Part of a small language model's weights: exclusive self-attention.
Each number is 500 + 50 x the weight over its row's rms, rounded and kept within 0 to 999. Layers, rows and columns count from 0. Numbers have three digits each. The size before them is the row's rms in percent of the matrix's.

# layer 4 MLP up, 2560x640, rms 0.0685, rows 2493-2542, columns 448-511
093:493523419508485478508492516563439485487451476430544459501435463490534513532478526413494535534545467517468436473524518521585572479511451473440577388441480569419456394539560576581454460543588432
089:518516659432472533486507559525512543472509475469475506450516436470402510524486481456493455434551463460560462615509422538543529563550505478438507527518513482489408406546494532434374512479545566
098:505493580596517513454389460442499505521445545527549538428441540456583448500534456508554571533488474481564536559459530480512656484506394548440394516572504548418459547504530467544523468486412504
098:466526467429350373397567537437531504552526491537599450432532532439471556529505498520506567491426508486376527463462535502628451527477473470554540469443489545541617568489562583448493488432516458
092:462494480486506491511458487446547464531555550542448554463517403510582550533491545487510426545463447535533528631450536386473487442573535438588520550387588554444541520529447454464471517590467482
095:521494510590558504511520395512466570568525533480506514541509520468504471424430489610504484484581418439412450447475415535409609545507507471487515556498518461450465508601497550457603479355570466
098:529614551487548599453413471451455517456473512504493471502500515438556527598506496497441483589545469492396447597479485483507570477563473519473491555527479491491487535449568566489461484636436545
115:578522488447451460485457467454503539471495590493468536533468504402533514499572504584383466453395561436493544477468522507466537496447556544518458504520512422435454454453506549499573457432445436
095:519440483503541474485456534499465536518593462503570511538428523513531430475509361439437517520460533507450543482524492465512482442482554444491472594464500523466486479483490500510428435481494524
101:479502438527557493491443531499518519490520519477425572530509487549410513468489553481440472578396457576437459544574588342560533469582548565460534500564455545535554565424622571468514499532507554
091:419549526625464500483611562531511384412485526490525514468568476586511474466518463531450497524524501545504479561497570543511529458447507537576546458510482531578445479541480554421607509501445438
096:523462584528494535530504563515570587414475544509400506478457562504536436624459550479536486502484451498540478526543442500451467441460474436563533515428436523461485466490540567562472574525406450
102:448487437510602455519472483512384473544498502526508496533541466564511454429449535580506483525505526448504422558503466463513459543623462571496564585516620538477476448488489585605461504504496514
103:533428456546547511531530449523508394430451459470558482476469448517496500500521540600539452508530499580501536447546500478408452461439393474552455545448475495505471451481524538460405566445461447
104:513452620534521500480621605548487565523501486504486424432465545444496473513497499463450504574437480500473569495445570574494438510458459486550388475466553490430563508492479537549463524490568442
102:454488511503475594524547520514540558469486454499527567557457512499561522482451475500512491505520443555505556559483469501522562585504514512460523628491515502515489467456459515590484469513510515
095:426504458569480516562481626493539594443494531428419568526500530375423445460533512500491586522489454519434456526471552461528510455421492493449567430431573585465537495505482444528476546464534466
096:504549541584484518381545486637537569507421555575478489503472526482491528468526565509458542540476474545478493553478516490494502500536407476522447481589432551463510545465506512441365489447528424
090:549505497514436543540461412375538486469479457548464523533572536567497468508428584417492526531480571618485541389458484537514468509443487468610474446318561475515386561535440520448508502482418490
091:552498416545439506581516460507517524489459483553376548414546435469543456564435522468498576501455572624546504522495527540498540463550591521491470465509505516517542528556439520418535463530517494
103:466422486485415450499586500551478416479499546467454489541598407497580521503456481544540500474474572533493419514515599453560491463421488520420516562498534550502445583474525444559453464458554441
092:503603535477490493558558487516499469501422498540422443513464438494473554543474516543550467501551479546441460435499535438468508525509466427373401423519524443435532500461522520555565564530536491
101:478395528546634463557424527386505460435636521480553524536455530547496509516424540569529481480506545556597490489500533543507511533528471526487464513475488506496414461527615458471504580564384372
104:376570556520452483433454441502426453470477444502513458496488502471547456515492449516477506474524574486515527473542468454420505405490546549473385488542400540498505553525439543439509550510568504
099:526695530581561504579538609495515512446502517432517500455579554510548553461432429506443413525583422478527501479515466440558489402528486454455475534483478433531538473535480546552407496493490522
097:464528462561479529585551470476512577477511480527615410354535537441452588454439529459553581508463500584463648479572510473592516517491505556395523491521595486551534516474533540426474541510517478
101:529461570569379450520492525539522482427519432508496478405492483519556579494519553496486467538450392502497531393501548460448421534514518457509476492471500567545524506484567426407551550541561503
096:514416510545503448482491510515610423475451542496478426634546593631530566520395560466450602452506483472480534380431544457523441529589457434496400513472557447516622460492417495488491514569509476
088:528548467497501521430493505483511508471578502481536465497485579591514466452516567423518492524501466492485549402544523452442476635564530458473465541398560504403561490575403501415466412536578498
113:546512444453455460496524514492526479583481523482544479554586519532482478441524559532488505339485491557488507492466513546531515472467480496459504437510496578477501516546577656436440519491506488
104:460440484511472525458541435508415614477537454551474512432534512559460481481483517480516508521489460448506424551509509467473556507406432563526456473486408491538585386507505653483478460495534553
094:409483544523534528447588433446530531552465523509426453593561510528592488469521532502491509416504507489431434515457480448444601567493500512466472568428625517523487590397511536555459522459413479
095:632540609493484512418402423607563415539418559610475533414447584505497443515512520450529590473542511485554507552445525512478459469505495490487526502455530486540583520475440449518555489504612380
107:466527426616443465387479565510435536441463467481527627534466522519450463517459508481439462586480496424524578569528483421619435483534581537476562434473521418520478489482453428525494466511551499
101:573516524624502526565542604503479458425488586559533456505542540462601527488526397441365521501510524502519520548550404519496506455554512566458487480575437488499538470436463528534477453496461540
095:482467553495462428565532579575536531459507459592444612522507472507435480513455615466514561454506416472446483583520499468535447512476546472331500510462473566497459496419513510375534493442472612
106:549501546416572456556526561532444486474513544517421435426512479517541441386517481551473497606538447587452493458410490571531518473447489502514563497534503424411488522459429604499488565527518440
097:501555418459517515459509478490505518526555459485516437547540565476530555488446528474484439420480467536478479543524468527518475444461507573453602570441542486522487509400554418524426492495488539
092:460461482439428587480503466529478520514464567394434457508450499582463419557404473519479501472584473512471446442453521362548546502498500531469541583507475598497413534486492411513498508453405596
090:629515462486556534451480475571442460547465524564529531538399615537476502524493556509612537463507524500551561485443448511461479531493523617427450467528505495583516452490444541435377532503548625
102:456484501469541522473383590462456506517501366439557487455567486449550574562588507460544504475483559562567402495445498515499485469439463462558597489509555438397411481486581453509462513449521443
102:525497503462521440606555548505556504420502574545555479496530432506500573481522504432516496438481445518507471452487513575582459463519419469574456476579549437543467467477372560599466528438508478
110:500536412474511510411429572437491497556489467568481465576536489554441548498569560536484581561592616364477501435506471493545420555504600469460533408455492495515491487563439408462470521502360503
101:412482479532510503487520591513456540519518497418523514596450430490495484565458503515382543448471487470575451494435442511483437402557511486432392476483475577428438433488481454465434543446505626
104:487531502496583501546455447583497437494497539608500476407471421488477422500406501541465494479466526481497514486513467455551481469568549482490446487412517497533453440541487525462408512449465426
096:651453488453500506476450521500527537481563473542574445460502436490504507490508451503439498441468513522566525560528424432437456551441540549399590503483456633446513387432471504488465529496510395
106:510550473520480530481589565516448456424503476473554520422521499510376516531492480514547546445610493498569512487476519507509467521495488405513471588555481481496540459487571485432513478524473428
102:458531433543531453526451522464520519559503516527552572347436563545445492561458519446505545500473504500441453461484504544431353548490468514455523403479446485484500586452477556484525528510539515
105:545473550552484415465532530426532507447456569518500597498516515585475585536564524507518494570535602561519452507472425412597544383479515522486530512483496461472524495510441538491534467512501439
074:388543532552505380582507514442529513369502471541508577470441546466463560542523503472472563578497594561466521510495505518523529535478491431570427514400548479541505469491496514426492592541417517
# layer 4 MLP down (transposed), 2560x640, rms 0.0334, rows 2493-2542, columns 448-511
098:487473536431521512523440522500536407567440476563418597556546482471518482559531428523513448453622431476560549519433467551494493505484509487500433402501494506510531404528501537439505498491505479
094:505500535505436537580587513459473534513544498460443512520515529482520505423438483542514488443529520450472490467436634428488440485525433505526579515485383435528483507481661462468509515508452448
101:302493459485467469453555572476458456422545511485615426478550459534405434492632581440577545581591521420476495553486581487517568519470480559537559516524414513547484409406558468509492570505465524
098:565484430523553459549548494519518500555577453496431509533506407500550481477469485504424480532677511488457535447475444567463467456454472448597443449506518498474551492514543455538619504569434517
099:519508425575480486543633494506523564466498502500489422531530604427516465541555552392464431555465581572469471466475469588517522537390481507448448486533521537484500479536464475523488518524434473
097:553515465608540615663478534481478535425471483470548458496517449528429541438511514395519506492531511574423522557490533494504556496513411471607499501373551451516511595468501554503525450488494500
099:432465589499533453482448516494516465574595452499514536532455538471491442469450541491430462545431550507548553570463431506413390526540575534518419466523494499469472521484511442578479549519457546
106:532552550494518510526405540523503577451553484441554576412561436516493487475481477511446412498524514555422517460567499508452521413496497444571433488481597506484508565473502481446418484469535517
099:483530503545526550447543401482516590484489511486456511535451547504460515586570496500543526466523438567484460554489541399577558523497481405529535509527468448520515454471489442463507464500592454
100:529497456529523438625516484479451541542488517463481489443428559510470540552502484463445522439492583460590498449505417491496575476455434472597524475512463517529544530527522519568425421405426411
094:510455531454501428477393403432474561544516571513506479509491550501482549480430409471562426487470545539526514541484525450513488427507515461528516446514541454473489519475490452489477430543480513
101:542462536526487493542546483441460531532501570548462568471504475560454504549506478433488485422426526510471447541522503471592385474523548538573500452504492427576491461449429499555497469516485437
102:525508477415566529468556497588438377503447559452523540507423467559595375448560439530491531459496609502467433554496512525549493519550490448358534533552493445556480483583657470503506501450505522
098:498564454540505445575413449566550462371525415524561465507490597486446407531535516499518450569501585471510543507645542543567485442493520519558502499446523539518583567500540483472392503491505489
097:545427523409482490553451557429491559466524430488477469475475483577472517532541538548496495426539437430430539505440447577474420533459520547554543481536452497462565530493437468455458552565534382
099:455526598518482456490558442452485471470490534475480523447462554489409545562509544496494444535485559449482422505483487485460560469431468487502428503509454411486478492480548524510491433546506375
095:462457489419542550391466397631492523559530477535505472503493498494466410637552491495486483478497484530517431500382512488470407502468582490477564528484491498574553581454528509523600513555451517
100:563511500483508481622481484487502556559535483470550524472489463420486480455369508492573537465545507478404552496544489516459415506535412447496544436526468444409431431434370511545562578531419530
096:440421534580507521466507521586463521566495551499406479452538549465486500521535527541391503493456432499563546567524495476479457563462505468528540537439541593459521479544499432498439495479603581
096:581491496469522542428499453444540550475540493550608559499527543527463541446471590485453540519509484460459487537520517543521508440464540514479450520428512529503456537480437492464505514515530544
099:529508516453464475457498622541528586448440401555513502438508531413522462426530462487566484489468477561469495498551552508523478511476499505498457493468492544535579482459594546530524507575500516
093:436459606534497579499509491493502587514532464585560486531500534486459516504410523444454478430474510423465505517517492476448570463533539493565521590463437523521581469440502528502572498560511420
101:556432494579492584497523484492502536494507490508567515503494535418571544503480568523473514595497434476543537510569523444528558536434433563502472465462496433455491477540449556460542514644490480
103:523561533453531590589571519557565517480491486496549555460469607568610527490522422374416522429468512542467520531474471548447451488552630539453526512523452513506486441450540464453544535514481514
101:523604479569398566478488538454436426464478519457564479532481488496517526542468450552409473472534529466497485578594602537461478455603441423531566497529493446537589476542570513479514415545403536
098:526451467494543473508522422458568502411513416480513529565462525445409564474454442482562437630571466630494511478536476569483495474490445539501535467487525468532564476534457500522415484542536488
100:576448624541515578508518530524453568420526521539554463451484472581489421464488485478417518460471545513500479519560622483502467425491528459558522537504545502475575494560463555489487518381483528
101:521464575474548556449525432552502522545522541466533454459520479484576542502449500551526481469507372422450480459470500439516467461581540481567469460549600579570449463533501541524496489507533613
097:556437521478520519456414434427409563528544476492524573465479567463524431482521434445498502489507455479595458405577490527441392522431431574496574502558505513457443534602552514466524604498449502
105:471512458510462470396557590504463450431496528522534449426451418521497483515526523597568438545453539522448508519496452456509539511533447527449590470510504581667551489514487570499551465481462514
102:516435549537434551494530572573484595520555473453474486451529556479454434543521529450496487540482542486600549519446494496481471566506374484534454602553482403464520468507536520563631556550510544
096:452525492403500509500495527522478563602476469526517461427509502422540483589524517380556481551482561460398414466498526491539481459505482489454528500501498440618499481489466416509361449504397462
096:518527528412461573442612430544465480605537419576506511510459490438496563418534555460458448485485535530529571528502539514500444509412545476526480477510479495473465494485445441491536558473489550
098:545507443530473581554476523507498512471508548464591539532509571449505472540465467465504556480479552515560522654559559529579465465516483458567486512547421503500595450521600409518420524539450560
102:563436579566501466503617475525547457435481411475427528554501424542569510509574446469446544495530440561499533499464455457543568470436577437544492468466350502461540530464546456530518531517496474
099:471533543509514554485518467498480428546510547458526527514505493495518492432530411501459460508494494509511485511475432467554557470470412502552467509438471456464495466464537503422478478388598461
106:519460570441466475525384501490534520457513482453526551550634474529464515478483444535486577528479562557437436529509466520409488543422484449438475554590502529451437581510505457500485547551527499
099:454586499568483505474529498532441534539518459495553408517503502392602430596455531482536472454521555516413516548482416491474463470482522567508595475555529517478504539423379466492502455451413467
095:436582558485456441570484526499479467534530454615468395512507508489607465456604471469471572529516425448421537571499489488391471553567469518509497435451569571539578491506505408472479464519525475
090:443439378450519483453603493514521609572482503512570525556523500504483517367564454498413481522471463482492467537498409438506471435502523582518508479505516450390508478466431565422523510456470563
102:544560563630506464409401502518500489548556436507490532466507538452511535477505522511529531509494470464518529523485487461493536470495531563429500492471487592551430508505575523463516589487438448
102:505535497610508471487578560359501591584520564510452596475480461467610498452449569493492535474508610498580494512562539562517539449449459467579524484542520373484474498557464516488476562506529516
104:578429482479486544547471564473490590411473461560407459517428586471488540544556489463431531539455551403455628463493513397455444586494561475461574481461435571519432511549512424550400499537519586
103:437413500425437542563515590584424457535566450506509533556425485434484481538532461531591489443538573523505444453494498502498510459462533463521535536439448522407447475518592426433508534542549540
104:557445581594546443442518540501552520468463455474624508527474457501466494564498439607517490547476484522591481573476597521473510466521560544415474500483531593438529391562604480529641542453528464
097:503503479534514499572437461519485600516557456522425445498473506438552510484533458576447544444561486460387541552506425505380591527578536514468400532504471478445563514496501436493484387577454491
103:558535461537545465484503428523476577535449491535468497486445456491539500573571528557513505515557471481479530425593502488468411460458493475508426490538524485534536463599576442571489544538512445
100:505577481480539484501400578551442571500505514465590453480585482461487509471548475574488569504500546469456526520353466454429526511545533464506500486560440523576508480526492510465473456484566448
107:434547507505550464457588551612601525516569539602457449440561494409506442489471425492550561553507666471578584536470409593438585502530512477449499478515443451451518548526608519519526532523510518
079:479445507523415599540459456557541562596477447490530393468544521521467449464473430483449484466494412569490548446508518493551444517460582604539598534533459508548522451568380423520541335421512472